Weights of a small transformer language model.
Size: 11 layers, width 768, 6 heads of 128 (2 for keys and values), MLP 2048 SwiGLU, vocabulary 9484.
Architecture: RMSNorm before each block, untied embeddings.
Training: a variant of SOAP for these matrices, 1100M tokens, 4197 steps.
Each number is 128 + 32 x the weight over the matrix's rms, rounded and kept within 0 to 255. Layers, rows and columns count from 0. Numbers have three digits each.

# layer 5 MLP up, 2048x768, rms 0.0896, rows 1057-1128, columns 448-511
095107099171189147142120173112161115176121163170148130099123178110148137106165128147105075117111112092091133150133083135085073093199114149165205072130170153164140077086059177142080137105130119
180131174081104110080135103104160115201116161067150097159126058152105093124164151152141129117118106118163104177111167103102194104115085121153125148135115138074150111142121082128085115152124076
127132113079134120152138168112154097155079127076110153163128126127079076149138105131095110127108120124114163132102043122144090121118163115164056131067109116131188093143128203206121118151103173
100108138129095151096143187041161115163134127107148105109113157093204132183112076075072089163184152111090102102127116110135187118132155191131128098115139107102105168166131130103157172120094088
144091093132138158115167130119138104075163169187091160064135089135116105076098101176190162114118087057111143081145156164134134113139155133091162174100118117143149231127148104152151112119112119
144151153116102123142171158122124121175179133156135162180122101151095139134129057121113130124113113118141153108086131121136119091191144079096148074132078110144097218140160134167127152120122162
137148180131147141098079097144203084164102121164113091179100125177085089115094107137142096109144183136151194100134136051099155159141117128152125169116128073133128156124133122130152103101166139
110124106128188152136145136130127177125178135155137157161113066155133101115102120134182147126157126099133138134135091125154143122158198101165124107142134127212158104066140178158097140104122108
162132200202137100101113172092084126182100105098147136137148146106146136146125125122084091125167129123135087091091094121082117140118164141127182061119092210121150083090111113103115144089151145
170105138141119150122160107095135137128149078155068141129177141185148090164122085164080084131123114080124120137166133170111118131083109182127105091123109068074086142141089135050087131176133171
088140174126107110113128104088070189138130094154123133114095133120126118135105154125128148110083107151106100117187141119146120127166151110094086136095105158083088174080125107089100116137202040
105113104126069128147054124166128116156170122107121105155141196157111171125119052116131082091179187135046138128090083124101134151111145134126139077079150128136122165129178115140147114084124126
123148124154142140101150085104176093128128210112130043114157124128092161078126129111087109117115150140119114108119111130119097081108076137118072110074153119083151093101083097145102145115129129
169086065140120080149140120097104100117192061074104151109154153140070097125163140091177148098192096147121131104138139079132155136077119152082140097162132142068123094158188204126125127121092107
154172110096127111065165115077114056140103148200132160140141138119111117156159107129131061112197109137133107160106093090098189131059152190120154153168173091107157130179137115119118061154129054
158063082112145133138099155126149137061154121161140132094123080147126117108105190192138115193166100141115126105118072135141126108122121110136125075086150074190143123141148111107145133100094065
064143118127177122173170100079104081153107135093110116142086064121148127116073063124130147121132149180127111124101141151145115045158144128141147090129117092103115115125140141135107064148142138
112046109150135139179096095156111160116100097132114127177121099095127120137139119102147076193104188134087100150200081169145146133144171106101171183141136088115168142103198150155146115104121116
170121126136146126119170148201047084089114139161170152135066105161058163120179142168191115190105170134146155105147126131063169134162162125115141087095152146126125136087073190160160162103114138
086144104164101120121146152149101116171147115080152144149111115117114150141127118124089112183132138140093124126130104116119162107167163147141107137148153119093116067158153175145115185174129088
137082102094131096173066166129121124104103121153121074141087111120096138129132056101110099200124112087114095102108111139101156150130113129086133133116122094155112150148123087101205120118141142
107067105075112126164105099100156079183112127119082131098114097118116158077106154132161084121133155157025084143102168163117134095145161125125121102103145112156146149208090080153191130150124100
136126173122168115156135128107131101142138086122089157185099158135130150132162124137140144111110124100161144132130166150120114141106150159128155086127167178152146155147117115135097067188082175
106093146133165137163152137107096059129125162123143118163094126124063179125055086155128129124124128138096087206134143134162100148112098178129121169113137131145085105101128100167110102100103166
107201128092089086108148104138127194196168139180130105095092121143144104142133113125106146136144098131136134107081142134171156116108147152097108153144087119118107106140127117132115143167184148
143159134116139132140140084118114147127122144120123130141157133078111115134133149154136133128089127104114161119132128120135159104143080117137135045111091078173115091150115099169097122095126160
104117144129130151157166142104098170097122159101079130143067144108123141094137154166088115131132077157101113138157127148100130123159134105121135129179103134108146132132152099091143095095072151
082140168194136125144097181079099107126133101130147170151145081183144084091115157063152171132081188133140095120151100157139096142153149148176180113136173126242117122093133108113121140060161142
100197147172120160085131139101129156120140115125118079139158116127190114158096134151112133116148113124147127128097128098107153151173177102166131121156115088082145130133119139106144124143140076
108139134088156171116108098147181133082179124154099135164172112174147179145093167115112044113022143182082040107132144120152102140167122121154119139188131075133110129122129096154092092147135161
111146117107128099080149155134122165092125141105068066194158138168111112098136131134080138119126110135086183150154141148110157151080085152073108182126135107103104131108121122158110139107125107
101123163102113112089084157069149158178086165120069132138145123162152108064146122087088079139092078199168168132092143103164101098151159162104141152074085091164133107143164077132133095131136138
106106114144052104154151165114088169188112089086152138128187172118122063152174170160100117141163114184117141164137080190158177115103145160095097119137144109130117157090068191147101111161104123
110151082084109124138147152126113140127145093129180104114116145126103130168151097123097109168120153107133128168183126109114156146151075141134131116110156114064102143148161155135144096132075125
091143126156155144147115083176106113141128130140161059146103125067137146114118136088106194101171177127083156100157112052152150144140145162139101107072069140113093126109157177201123167105153101
138147168142118146055134118108145114173159221182156081160099116134150111087123159156138105142124136158138154160120123141154093131129127126192077155099097144112177111137117119147125113106161153
151077108169079128125187132146101087069114189130146109115148144158117148079137155164172107097146139138092068128090118112166169116096089113094071101193105111117145120142143147086114202171079136
150066123119099138163125115082126101117152134138096164097113169147211147129119097129125171102087183178167091154050114135110104093093124098170125097054108140126106098046155133135129094105136133
092112157072151113105099121132101107116137240114129142131112105159114203125086141178126113100149146099133134153132129173166099115142068130099143138123090088132082143186111156140060134148066118
086114100172127111171145201132183128136199160136222116158155085110134150095106139106155109051125107119133147146131079133135114064132101125111162127135119082136101101133096139075153102102151091
127154137112136137106142096180102155183138174093117122156098098106128093121117100096130104109142166115133109179153100076158192135088147111046141153132137028167158147127102049154125110136141154
123171168153080086134176199089136145101125178187100163105083136152095140129120108162145141162119147075137104123139093130111148134110055080104165153147087098114091139136122144067123099155135172
182087170118128130168104152129096075128160175080170162098124121141069077110094122175191121201149175116197134040104165095109131179150129065137100122115093149142170124140174091104117124063081169
126123140056123108144148150080131169171089113114149099111097161119120129104109155093131063199135125122171107129095151116095134115131123090100107083108127084106109152108214153115199090153117082
140146068149148124153173089072156173138127102161168115142131159057128153130099061075180152122161122143112134057137125117180113087096153156129188194133189176161118152114101121149093106132132162
105118145086158125088086120125134092080105125110146081128142111066122126136164133135166109110122158083165092109087067117147076067180162158159105122086162139131131158106145137124093109158124073
155115115100162070128146134100070061116201116111126068167127127173112109192100161153096189144131102077096138090153099160158110128139074118136146130103103123114145097096130116149113141181142127
109136137171147116075142155164152125101141131173083119128142127178132127149180041102145070191102114126132162135101145065151142125184124091119120055159110102155050099147139121129146125080145078
141132045167180136087150099130128116090124062115144114145095119097121139074149145182103087177123119098110140138080057099111145079175131128183159148112109161159099107143123158145135138065126110
165100087154137165110106126142149125158094092122083070130097091116134090090082092066168142097127097173113152132030068151104125203150067130121136113141181150076173127075074132182160172115111170
115125040143150122175130115215145167129132060189154104203142070076066110143128174104111049170118076069085096172095162184146167118155145147142201165158154129112110086111115091107151092071130147
156113085110062129163131124125139192121116088192181087069094132086100098115138128078090208106161136099164140108136131107109149131151126189098138214102103123155120178113139181073181099141125164
133082146105094144108094115179159150092155140077163127072103101071118119107172117128147090137107172125124125143094133201168128083107101118206112100120120173165134137127121141174137116126149135
079159208111128166123154147098100037099156140196129154109075116116099131118138082117144177035077137099122167112127139126111116138184141157109109151112110105107151115089093093105159142155168183
205092111109108078133118159154129097098157085182093110152116156150129167148119079169136161161141111162142152165081145127069123107132118074113116167127121124173116144143137109053141134076103170
133117124119161181128090122163103162192088082124136104106171139148105158084128114087170097145157094075100132147121086126098075164176061137102159117140072147139164101080143134079155059097140120
114108162084142129165129131139115166060135116168103145161157154142134135096152136043128151121167154085086072091083154101162055113130100106154172169172128115130129184151096135092153154152104145
144121185158176113112116156120158098145158190124147119150074086200163111159128113094125147108107131116133137171107188137091071112151134108063160195107120128095166099130139163119147178098110112
117160163089145123113116084111166165122141176116171105163121089193121110084147139134117079094096115112179095131151102142146105141135147155138139141091113166116107160141090182141092106172070139
093157169153114094143149056120132161130061092144103152156091070095090122131110149134116104190145199153117121116178133149100175119122097106192160173149126136171134111131091135112177160146200125
154142127069108141137163156189119070135166152165116135144146143058122140101100168092092109160215110178163096142119175169095126093144147146198127111106133174109151123138116147120139111119141104
160161082212133170142151122125131115118154116058132139147177121153115143121129127167108130121205108149108092142075162186106138142145149118158198116117142157097173135187089142183199134099112146
087072189115140125095149101160162160066189137137107159130195144091149141065165172082102090087103163127145151151087113155159055165156113074146191122144104136097073100115163143155119129096128169
139140112072168139132130106145102162165131138103152113165151139100141130157116153127149111103084094151168169148182173161097207142109149207156183123095131122121122124113123165148093180172100061
122088109115136152096122180164197147130110115177148118153109068133169159091106147105155104169104129131146130172109115147120173128123139131112120160158159076174113094167124099131144105162148125
097094119102098077228141084133119126062114121112104102111086107144054093173099186138068119134064130151123123130116156165140160154157125115119105145058096123126172141119124148158148138193118189
144176125150170093142099124180092147160073080106182173077125122101097096151067118142136139148081185112145146128170170182184126144125086156202130156118157161124142120144137089174063154132068146
147143128113119080150080075130091124177120113104142127109138047130120145116177192161056114167158115111145133110155099100092114112134139133127057144120168123127113112078100079128167118137173185
119158128104185146135080177123170169095178142140187152133147094150144176145081178172146131139068134156140128061166136097133093085185087157144109143116127147128099099117186108065140070121117057
092193138153118144138124111199119118115155104122093136091245070081099154185176159115101120162149143093051146085135117150132141097173110127135094088148168135134099127153161109129151147127129152
120128069064112079119091154128039131122104116158155152155092159114088166119152180148130150141129113145166106173197098087199150117131107153144110127153155135110095112094114115141142143140159160
128123158123113123066102137124149126086155116076140158152124073149164150140115170113120169118123104120116140158112117139134165084114188179129136108187128123122127109206109081112137066158129133
# layer 5 MLP down (transposed), 2048x768, rms 0.0864, rows 1057-1127, columns 448-511
059107129180148129130191162094092111144148109175120095175147138110106078101114141118126134138126085127160195070138089215155156104104183109159101141177192176149151123055119118164133176099161036
119098122105159092148167141109135197209075063106141095120138075209076143118098137176098108177135152065081118145119194135143162124122120155135150113141154112139184086115120194106150074153123104
135126116141098141134204083122112084150102121052124160123080119086141165183082182189137185105118147111144157081162128210140131147082135176139146151181093068155155103153161120117129134139107175
161109143130103167152104136083157152132099119148109168131120115132137163068167190146133103145203109134065158141078185160179166133179111092099077110147153117165100175151116128107100137133101142
101102158136116163176159122151062070139124138068108130136090148127111159107124098085137138102114200116087123148034122139091120067142180105103121091116186110077079134169146097123196099125101087
135198059145108079114106137129132122121093092111094071141110114133129181123138100111182108112121095100123122091117149100118139142154180158137126075165120124133144126104161132179124129169117103
054169081136126134115099118113109129103165073118046147078134151126106132133096110107127108142141096170107053156110088135107159140127171093124131099121114135149107127122112091100167133114135136
175124136132071067113074175092160094114083200124107093164114147150094085109142102182138065149151078152177072172148117131113132099164184134053124086103101138146084093080176125186059113130180115
133100091167164128123136090125121120111173079137138063115101185117160105102125150109138133098071107111096094104096155152149122056126104098147075118112116054078128109115136074156167088093127075
217098116078131112124181095098138115096066111140182127114142115180089180136200162130125096150149126100132136099178115099161089090088177139118169136096169129154163108107115132152086117135160121
116103127188079079102156111123172083121113117095112118051125103090140093122137073139113109124156170156192161147143136178098107124123144142136144065076136095089142143113146110163150150116159188
177146136155115127141090095075138073036158064153165126171130141163111162109142078105156170145144132108139148155090086160161099087154114094127159120125104146152121092151144112116144156139136106
130081127152114129115145155097106112068146140100179107111070107116094132042121108212127089137092208111071184140075137146056171140071116104106123159129133137115163142134156114074104127138131126
156095080129150156087141126111091108124099111110093174149121167071159157099151166229163124124173156124162107149123104137149088128086119148080118046105093157170122198119178102100126122073173177
175212178142134106114184199078183131112078111154173118114077112108127112144083125129051089176162134062153152097141132128150152107050124204149170092177180126131135130137108149125145089139135114
191120084131131125176166142089151071117108125167112124083129122146158132118108154128119102165159130066099153119099148153069117131107100153109158180179106135170155169128108061149210145182182142
185110122169107144118150134185141204116109111104123133083126084141125110181120099160133106143161073108124141153125136124151132077088089097141105097145160116111133149093144111158151092121134137
122108121113141093077166110151113116128197101082149072170153132087152149152099227141118161176153147149172123142174136114140124112113105103113127155119135096136101111197198146105159164103100060
158096157096157155157108151180097115131113169181105078055130185140151136130135121135168066170134129115096102142101101119118097104154105123129071133152192114137130137154073087071153102120202097
165155113129170091140150105157097188097113101143115134156133133082117127121135144161131124139130130125090157138164056140120164085196157098169126145151078154150123127119103093118085123126092155
105117149135080136096089181101161106090093170196093093114102131120132135115147152066170119164083205112096155101148179108175096169148142061180141105138115155172131112119104146138101191105128101
105099120110102140134078117107063132133146087134153161083113129147104121101172117170116081081114150123110095143154098161140075153144139206143118114150178147112125081105177169093148115106159087
132180123151186117120127161160116117107191084171130147178117119128107164094187159154161132076132098139142111138052144127165094183138146131104108140105135182163074148110103156064134098168112160
145133119118117114115135141106108126149144095130146231127128132113120114180175142151128144105168106134112124110120103113108087128092132117066121123137125080113171087106120158133138141088120116
102114108099175148149125123134071132157144182135153115164086129165052152089111113106127059140131124091140110174096117136199173087143121130139178138165058108159058177142099186171080092186081108
161142090133159176127146184100070124145126159122144068163159168099134136138131162130133101063184166136145127105071083149134133157122141185091157133100139047144079073145102086084144132113130145
135199121166185107123145141091168138105192168063166142144147177093060105152115135055169054156089109134163104113124102160147075170145108129070136092163177162095117111091142178138096159119073124
109140062089087091095115116089108127180135157104159062140145124168164101153174128124189129112116077096158070166135076117139122135158118147105108081090081089084165186140143117116175119125115145
119192186108143142089164149113136176157125142145154150152111115086092114102103140162070114101131074092058106135103095081125110071145132147105131135131086154155217067169121132106122146118126114
134197153169184174123180096130164091118163200185149135152099124063072159178163157108130114056067078088097127145149112079140092092097142141063124176144103111118130094125207104132105110166130105
144083109114163127110126160126168179134070112134160131149140069100169122129140130097098134115084065058188167111158122116144136138163151162149127129099151056139114192067136151115108132095039178
097122122138126123128110124102047121126118179112089080123155114166149136067119122117138158113090143188107147180148118091152147123122160124124087084097160155151122118147079111138122070137124152
141115123133084137133077143119106152119109090173147112128154149125148143138129183204087137131172126111122112157105128132129131064097078169120093183144124145159141090126128107079164148124162148
161117115117181152147126121134111148108074170148095102167162122167183034157140147127108086140126077099141149142119105131113165137151135134117099122128157103048172154206128128157138099110133194
138153072163072051126130102084137146122104154130139073112179082115167113111063077120121134106154126108129152122104114116109164094147097162063087199117126126173154138149124142124132103097147119
106146064133163136059128150051181130153144117124177131131114143121166140063165163046170132161142060159132135138075109189126101156091129091102070120147126147195066171198148134163070129162163132
141181073095062049093133076103126123086104162109110115132112123130173146162106134094067126132128132078127157129044021100141122125103119133170219142175121103061137115160148120109145189129073085
152145084104139126117139147133180099139152154152112100120163128138097169159106130139180119147129113159150165140163079113117170177118166164060144135140138168173183161102090130151122150057174196
141115140165107142092142085133121133052143133111104160088106129166115156147113090097181161147102145171149081145123150107164103158169141123136096127188074150143154128104147144115139089125166162
133169110172103136188139152171124092133130107198127136155106092126142081121128086201171132115156053158104158150120107086100140113166133124216113135168130147127161164091096085102169094149188096
135129114170122143133146118168169124103197125120149209187121137092093117162136167137113109132104173101179153141137175126117166097098177120162113074124113150153166117108129150033083158138126103
098148105058129097063059103124102145089068099093165104171129134099111129167100145161118159162123142128106164139153136111126158137155159120124084122149110133107096147107102181102181152162128120
138124184149125111164112214137149084118106137114122151129056107095179132102091072064103163162112139156101122125073120084146101154145067138074127095126165143134157150187113169144135061144146179
147143112100159056146076107085056097124124209063095132076099161124159148123097119149082113156129052123161156128037137131106091147112139193162113064107173132113144128089122095159150128162142132
132086156100120181147117071171117123149213132128151129125153043144088140147130117142061121126156122106110026129121201125092148125160076110092173111129083106227136143090142143152132074156116126
120134155136154162177097131103131199140143175100140138172133134146167162154130181050117123146156155081164190118082147113103157143140160158179130141189106103148112157118087124191108121101128114
073114085123143136103055106110190161129113106147197105166176110169130129136140149133124123147096072137111148110141091137140132144119079062102146078107084139102110133142120162125115162061049157
159137146199147143146131203109087093126128123131118139154137095159127130115122157124160116101119174093123121155139160130080129166116135127121099173081121139127169171123098073153124110076104108
149178108114174153141185122167103067091188114121141185130097070137150157127145040099140137123149139094193084111184123115149110115145026176172104173121169124132154077164129093136078176206136102
115145153169096157085078083189142115099148118138124128132127142167097114142160077119157110143097099098159139061174181110168164138108123123073113131146154097116155113078138128162141156131105130
131140105132122127138130109152147136109146093122119120094069140140121100119156154149132124106102090124136107121096074130146115110141158128103091101108130098103098138104112171094127121121115119
153104177122161150172082131120120099074095113067136136155120137092198155149134099105167124134190124093177122104099106140150088111083083115060065197131121060115149086163102079172144135122172088
119170132135131114137145186179132139123134150109116124137175148141138106153093125103201147145111171092230090085106132127163183163122118149133125120108158090129126100112141100093125127169226134
146130154084120119173118117096092175160123105179128182147122120115150124122127147143084184120157137091123108126062125172111092114115090156078139167143160092150142142128151165110174145183136131
183120114083098065111129163153105101191108175205156093130129125115085114161092115092140131150111123202162142068096163081119100117099140105126096110179123176103089111119093142126071058141129121
096159209124071111084110178117170147119103086164120094089077170096109119155117085117137133157105071123068145113173045109149139086139131185115160079202137171130146120083161154169149069125183115
151143160123122166124104163128161147155097124143156136111097148101158146101129152170152099151129119090106131197103074155098152130154139093125184113069157154099149113096140148141134170180097076
122192113110156151058114143093113166083214164100052102184047170130155143108090138065138158146099157133109117180107132127121110118107127133174088146070113105087076136169140143128122107149179151
134099147097139124161131148153157210085105150060112149109132136083097100135037103158148150062077120154194094172111184083146088095149125118170091171112157094173101217117138142170118159102102126
118081135115094148138167142061162107158102131130116163149141149151116116170104162173135131098145150140061159136097103148161129045087127095204184132174119117095086146079043157112135114106168137
085082087132114126124103132170113088072111157167092082145137184062112097163055156144111116096149068192122070132071125161101080151098106227077145186128126109172119121124098156144131103155099145
139143144066122143072155160154115149134098104092090151060146125176178085067185102153131148124147156179156090134145183170162118055119104181113132158150139167126155144082139090094105136131098124
153155151175116110131177164095101164098144125125078153155106093134122128132134137121113089061063149116093106106129128175143137208105117054167132155196140149137085094102104145107142080151111142
075159148154122152191137156115123158129118175115106139129153154145190128088154111141107117070114104167111125127108137142054110109100129102116167182071099107151097152138149075164165109100127121
106190173147131171117118138131157104158105077151168106105126145126177081094174133167105075167171166132122127114095141164092140115145108138143082138160145106125127106114153122183046110039138148
097160188120060122152181075083087162108119149096129153097104098207072158127168140162105132104138128127178201164177155176006143195124203184105166092179082172106146124094135134122104121113147092
156175114136068141116120172138129164103144124112143126162139146124166138123101180147154124086135081127130144153184155167186127095161158166100141079121169149184193184160154122102127134130193090
117056156159175143104129101098124060053071131113145166147143139073061156128095124207127127135138126109136155177151163146195143134103150083170153144094117125095127125111158136077152082119136116
134102165110150088156143154097126155104138125085116140172110104108169176177128168182142135119113152093094045064111163127137172114169119138131131072139115143168118129159131161106134121140141064
178128115129149105133130151148108155091122131133132083105116135138131167100102124084097168096188142118086173117130075138177124142116102154121170140086155153123134116231137144082157153089111128
140025114114146069176126124139091171144114072177158126157126108126137105109148175153104135105095156128112133136166117131175199095207190093211125142101154142065164131182182161143128137155112108
# layer 5 MLP gate, 2048x768, rms 0.0862, rows 1058-1128, columns 448-511
108118139181206121112104113121124128106125151136144156149115124071125160108137098081143138161160171138194161143173164106132128168082153116115075084153122127105119111117178103138082163077111152
135185132146124110134156118060170108142166085093120114094081142138120079071170127146134143129129106136166149141089130126045089115085179119116090102213140141103097113131105156133136145197174157
115129112079091157091123190140131068150128091199101160090060136127134075102137115116164105149147107130168152097143139201067113127080072181102100169125091098082083124127109118107158117113098090
065090167103107115171120187113102134109191131148159062145126130156076094133159104118141119090091184089107141127069164191141158154124157107157127124111099187150144077083097109088112122128126130
156136134128158112149037116145085179185108094068143144096137119165094159110108130125150057149207100116141211123094090112142102112118137153118136115180182097106109081160165109133103173219095137
120132144109125085127110120147164103116103151132164124133120139155141088163112169129095126131119154077070070170165184105154118152158109078095148143106114090141114166131139112133117124140064087
112132164096096098153083145127178145123221138102116083099110113143084143102143150161127144158190164172194094171157145184118095097127096080077109181081163112159139118140086111198184111168191091
089186127156130148118134070228094138145099099138103184165073133170079112131175124115146139108166084104083113091107126132139158094127133113140137119070124059157146143158108134121114156144118178
094137146128114136131069131108087091070113087170168111119131138115112170131100123125056125112129165118122108101080161113121090141139175162160154117154138144115144129119151147088160158189129125
113122083060123103122151169124155121137133095080150142113167126124117076156177127141115120076092109118142096112067102096125145120124145117137186121127167094116140111118114137171116128132107118
079068113121099161079152124140074184126162163092101145159110180131148176078119124102123127123118108143147128106084090132112174152158106113093150153142120107106057118112166147141069160067082210
128109148139195132150074162146131122148167145130207193148148092202094083137200109095161163105082024173109134160119074134160113183130166157112135150127090109206100105148144195063104112157085077
189142147116124158114162130090136072156182159062148134222124111096104117152110140150092170082106107119146109123115156137146163133134128158098103109115181167100094159065145139112125124127151103
111129081112113175151105133130077142160169109106140121123106158126081057097123135098084143100106194104117123127109094128209076091205095038168112126109148198158154140124067209107107153134145125
095187165152120134152079111124128123066103162170141163159097138115169162149194166185117134145106109130124197147077098054113151188152134089133077111142115139104125093089120174085114151110170229
115168174157103193137159124147145101178109108114119103159096170158122066115185104130169163145109113083167124075072095142123147130168164214097129150118157133061128173118109106160115122178100102
155101135164116162073148138115184063081069115156119124126172124172173153103095141121149119082122107098081148110202133155184135110087176131129153147125099102140147141153096109158101038122122127
118100101138199154114110116157092083121069134136150162146079065160047156121140124190101110123162186105105147138163180156158153150117168110136078103156148094135115141106106142102166147150189152
087112135152108113175141085195069128152087203067086121147081097159132151055093161073128133137073151122142179094137125149093159148111085151095160117168136192125150187162094116189149113131106153
079132150174064050080124125138146147151056130138085096142121209121122113143084138089119112088145113179108160165153064094118146141072103111117145104105103130124101147110110139150225112104139167
098159114123074124103101089092144158147189173038123185137096164128078076143054078147105209108138099102205166170142116107120173153139206147134070116119116157168099075204131054129115136114135126
156071176146147142097082163116155144140117111103122142103127091106130141171090099162155114168125142122119124126114094093094152116108142112165125132105124151130154123147092112125113114223134111
131144124111118131109108136141164119112122084105166141147104106156117132141146138109084090124136168113134125153181103120099136105060151093121122090192155108128162110129166145136133117180136151
185135183111080160115132090138121098111160144137147143093125139156076167107147081147170110133112111128106137132128134094096136174170107178157110148104114171113098133092174173168106137084137172
146140129159141122106136069098127140194130095161112109111126140174080122173100131117140092143074130153107089118148111109118118130074149128078141116160129195141115101158154144155132129132216073
064194122142136215133124128181193169126106086103163094121113110100152095093158106084111136149091093184135134159100090145111072175114151143103125139146149184097128184141151162142092084104191139
091105088191152164070124156120105166122077077093114164158106117096129121172134053151110113129120111121123163085080081100104119124170159102105138134140101114146128157063106115149150131188186095
141134115095087123143102106121165138165099113078166155138103141075146026090159153114105133178156084146131193129148097085142201151100143113149105075140163169171101180168137113121146072098112166
134102122153141123154134095154188144146087140074133035125168122128130082147127144216085111120136173118124172137074110167100093130111176120088149063126147143131142117136158112124095080097162148
127162113145178162119124088101140108122100104152122168142132116092143156093148121148087132180144108111107136165172125081142126095152169117095165154135065133172127108124103091124143126113143184
090089051131144169093146153141147170115190170155083145113085138140184115148127105131134024112172177081186122151144136086163132115125116097086187149150097104070117114124097141157074117064154136
110105119163137165136172118111109086074105145134128152139193127085132147125138080075036080100149135133088175113174101056101123138115144151107092139134148126112132103108152114152131159122120106
103135125151198118171175114065122122158131125081181146138154141119144078147172158167126123164106152135090102118095111113106142155141198139101137093049176144078088177104080136144166152098083122
085088089073151137098099111104084150146190132094111176092075179088156138139167132167098094133143163152070153135161064117090198093060133153149164152152123146154118172115186148085174139116077177
135147105138124161187075122143141065138162123127108142136179141139117167092124133153159103154164126123135069164106120103171182132103139160109159115123141061115128121100117129147137158134122117
074120089118115106121150164105120177139177146150139121150176107157172064095125093128138149170152121075108130093109142098134121146078159098125184129103111143048124152102172097106171151126162119
089151095208118119131200135091138145165139151115073112111102113096177110152176179127096180107135085156093097122122093163125108101123130130137087116083128107170118112026143148161056092119079131
085176156074088137097126079141108087123079155084043103100080117102129141188101111091138121144123214121170124122119046172134128122129094168133225149070143126146082146175137131099164160127157090
118178067159132086138129150080157149072041193150139128095071136163130153115128103126098110110142164149126074086088129075107120129138104208081077141221092162143125120150100162104075098123136197
088149104103111124174072086167118142127091152176145138120103088144101137093146151119150138073151178123172121095175200115113137123158142107094104134169105102087133160062192147144091130129097126
140178101115163076131132136107096141164153163159139138126139131149130117100134120103077147111052106093087122132086076143121135109104142109143116158128129132165138124149138061170152084116081147
119170065170101176135089112155137215070128042105122140096198117121139137169102111125144105136110147143137120169123088179121150132137158196168133202110177100131071141183161146124164103187110137
179108093159166147119066125071120094089138097108083141124115033124131081112094081183117091148120119155162095083172137109130134063139130164135134155086078126117157151155116169104207128118123097
144152129125180134104074126166148106147115143148101066136132187100102129089123160187114138173073156131127126119099100175138102095126117121143117144132079136164073183084155113120145140196168113
136141159142117113127106159123096170098121075048133133163133184158135168118141195125114155130102135176116116154161171125115087140146128117088162189156163140129138160099142148132070164133121076
103178123134135151119177141108138144148133172117155110105167167147184115090114097207151056122175091118197188158134135163139122156068162158096167110134194116159151156161108096116146137108075161
075100051133130118107131120092149117057174116162086143122176131105155159054050118154153088113147122151154099124170133098065134112197075065150113175175136132103134198099141164090117116137142119
130131131158098123149160122121145086119123070135104151136161169127164136104074074116123144124121130111109149092132121072078060114110110127165161172106113149164097097106133112171068067129127071
116191091135071142112124191191128131123142147101104154139136131167131092078062155135180158209108152129087140120117146098159104123130139102058174104086145107104143140173141142137101122160102140
179165116063160105113080125072141089188099119062109127153122171085134149139130119109092110104104142143153124130122080092161168132132178024160074096076117118158138119183111177124127150146117182
122079103123163133091122116090117198138079120140144152142106116125077093103116097125113065156115166068121078155136104143137117072114214104166138043179126123105103110090132149126159157085117076
156180085125161104117096111130144091193129155118135167118159073164096047104144129139152075112157070171159153140156125089129057188086192107094106093117103124112122141131140098121124162128093156
162118112110134083117127179097137114103074130086158038099096176131105151103144107094150096139137159107217066137147123051131130115141084109103116105135125111118133139117114150118156137156179097
112117129146141140171133048112116107143131096109131138119137093118102120153150136169192135047115151099109172115122132077067158093154178091130116165133069124117098129154136141125141087159171153
112137135112099113116093131144119161148183150147130090132118124143093125076148137133146081071140135088097191111156177179108161114090136100129103129130128132124090157111151143089139167163137118
169138075092100139177093082139182109169075162159157125108185133141095152117127168111107114120085139078084130083150114124129128110150103138063133108180125130134130089148088090134097070140168150
144104097137176149170116130124090112130111185124118150096133108192099119097115167160108150077144194137141133141190136126110087165101163092133149087107114147159144111120137098109175142106127083
083121110103140116077126160081092080140078114142139117107157147091109135108100120112106151114216140168090175090164154118144134158105155082131176112123162102126141110127143080184164178174106139
112128124142166100121109108080147149133087150113125137114138139151119112182115137147163168070134108097157092137177128161156119098115103038106151141108169119083155104108148083102115165126092103
111121146097151140148092135109148123078125107125138146087140170115120151129152113138130169123169073124119076115190139065155105121167098131193121180164145138153134126155122137131127196154166103
132127110144091138081147104130163100046109144107171054142092148169083142128080082140119132150138110127144197152150095128113102087133152144156027126157112141091122083106144114125124111130133148
134128130101197159123103098126152124112084147084112143130121193234100125104142119122044076138154118116114159129121162152164120182078081124133144040142107147137171087154160243095105138106152114
141165075083129120114077150130119133081139014140146117132143156129123153102106132151124162132111132158135110148124102128167137126093154158148115157102092089153111134163191130138091114105084175
160136116160134127149134149145067200107114109138116135058136158203182153174157087098128131062094141142109095042131134103112101135105136121139126122136044070146128172136162152091112115146122181
186087186070127145209099195128168120159129142131096163153152128122163163146103159074192130050141121164129088086118126122143093133038132133113141143163151149160095125152086088109101094175131127
134075110071093147158166150172134106129106113105086049106162095134134096095177107139142083129136153098182087129112138152110159196071139155140089139159078109139129134087096122098115133106089080
120142107192119171134114182121139102159193118115108100160111112107140145158128101147147118100122097128197150170109113104131170072151112123125156128172134186090101089145145159105157141137086125
133123091066096106165126100150076146110092070082161132110084194205133112178127078074141133146153158088092079138183138195120177101074152150137101123154108102158054077124158111181131149166105091
110183107200170128059105152138121133148170136086220086029123101097111032177102153138046143109178136100153139123097110083105102070139137135150148111181144144084106115121127124177136104189108164
124115148142129145085130188192125140185184093132132053076144088085174118129138139128122142104125136061152110192130118109152129156139097129115077182125060071097137141106127168140169135097162152
117100118127145059137091080118102168101152151127119179095123147146101135147122111107143100109132153115166170090101117107084104119144110105127102141209124196096114164143080148090147121084156124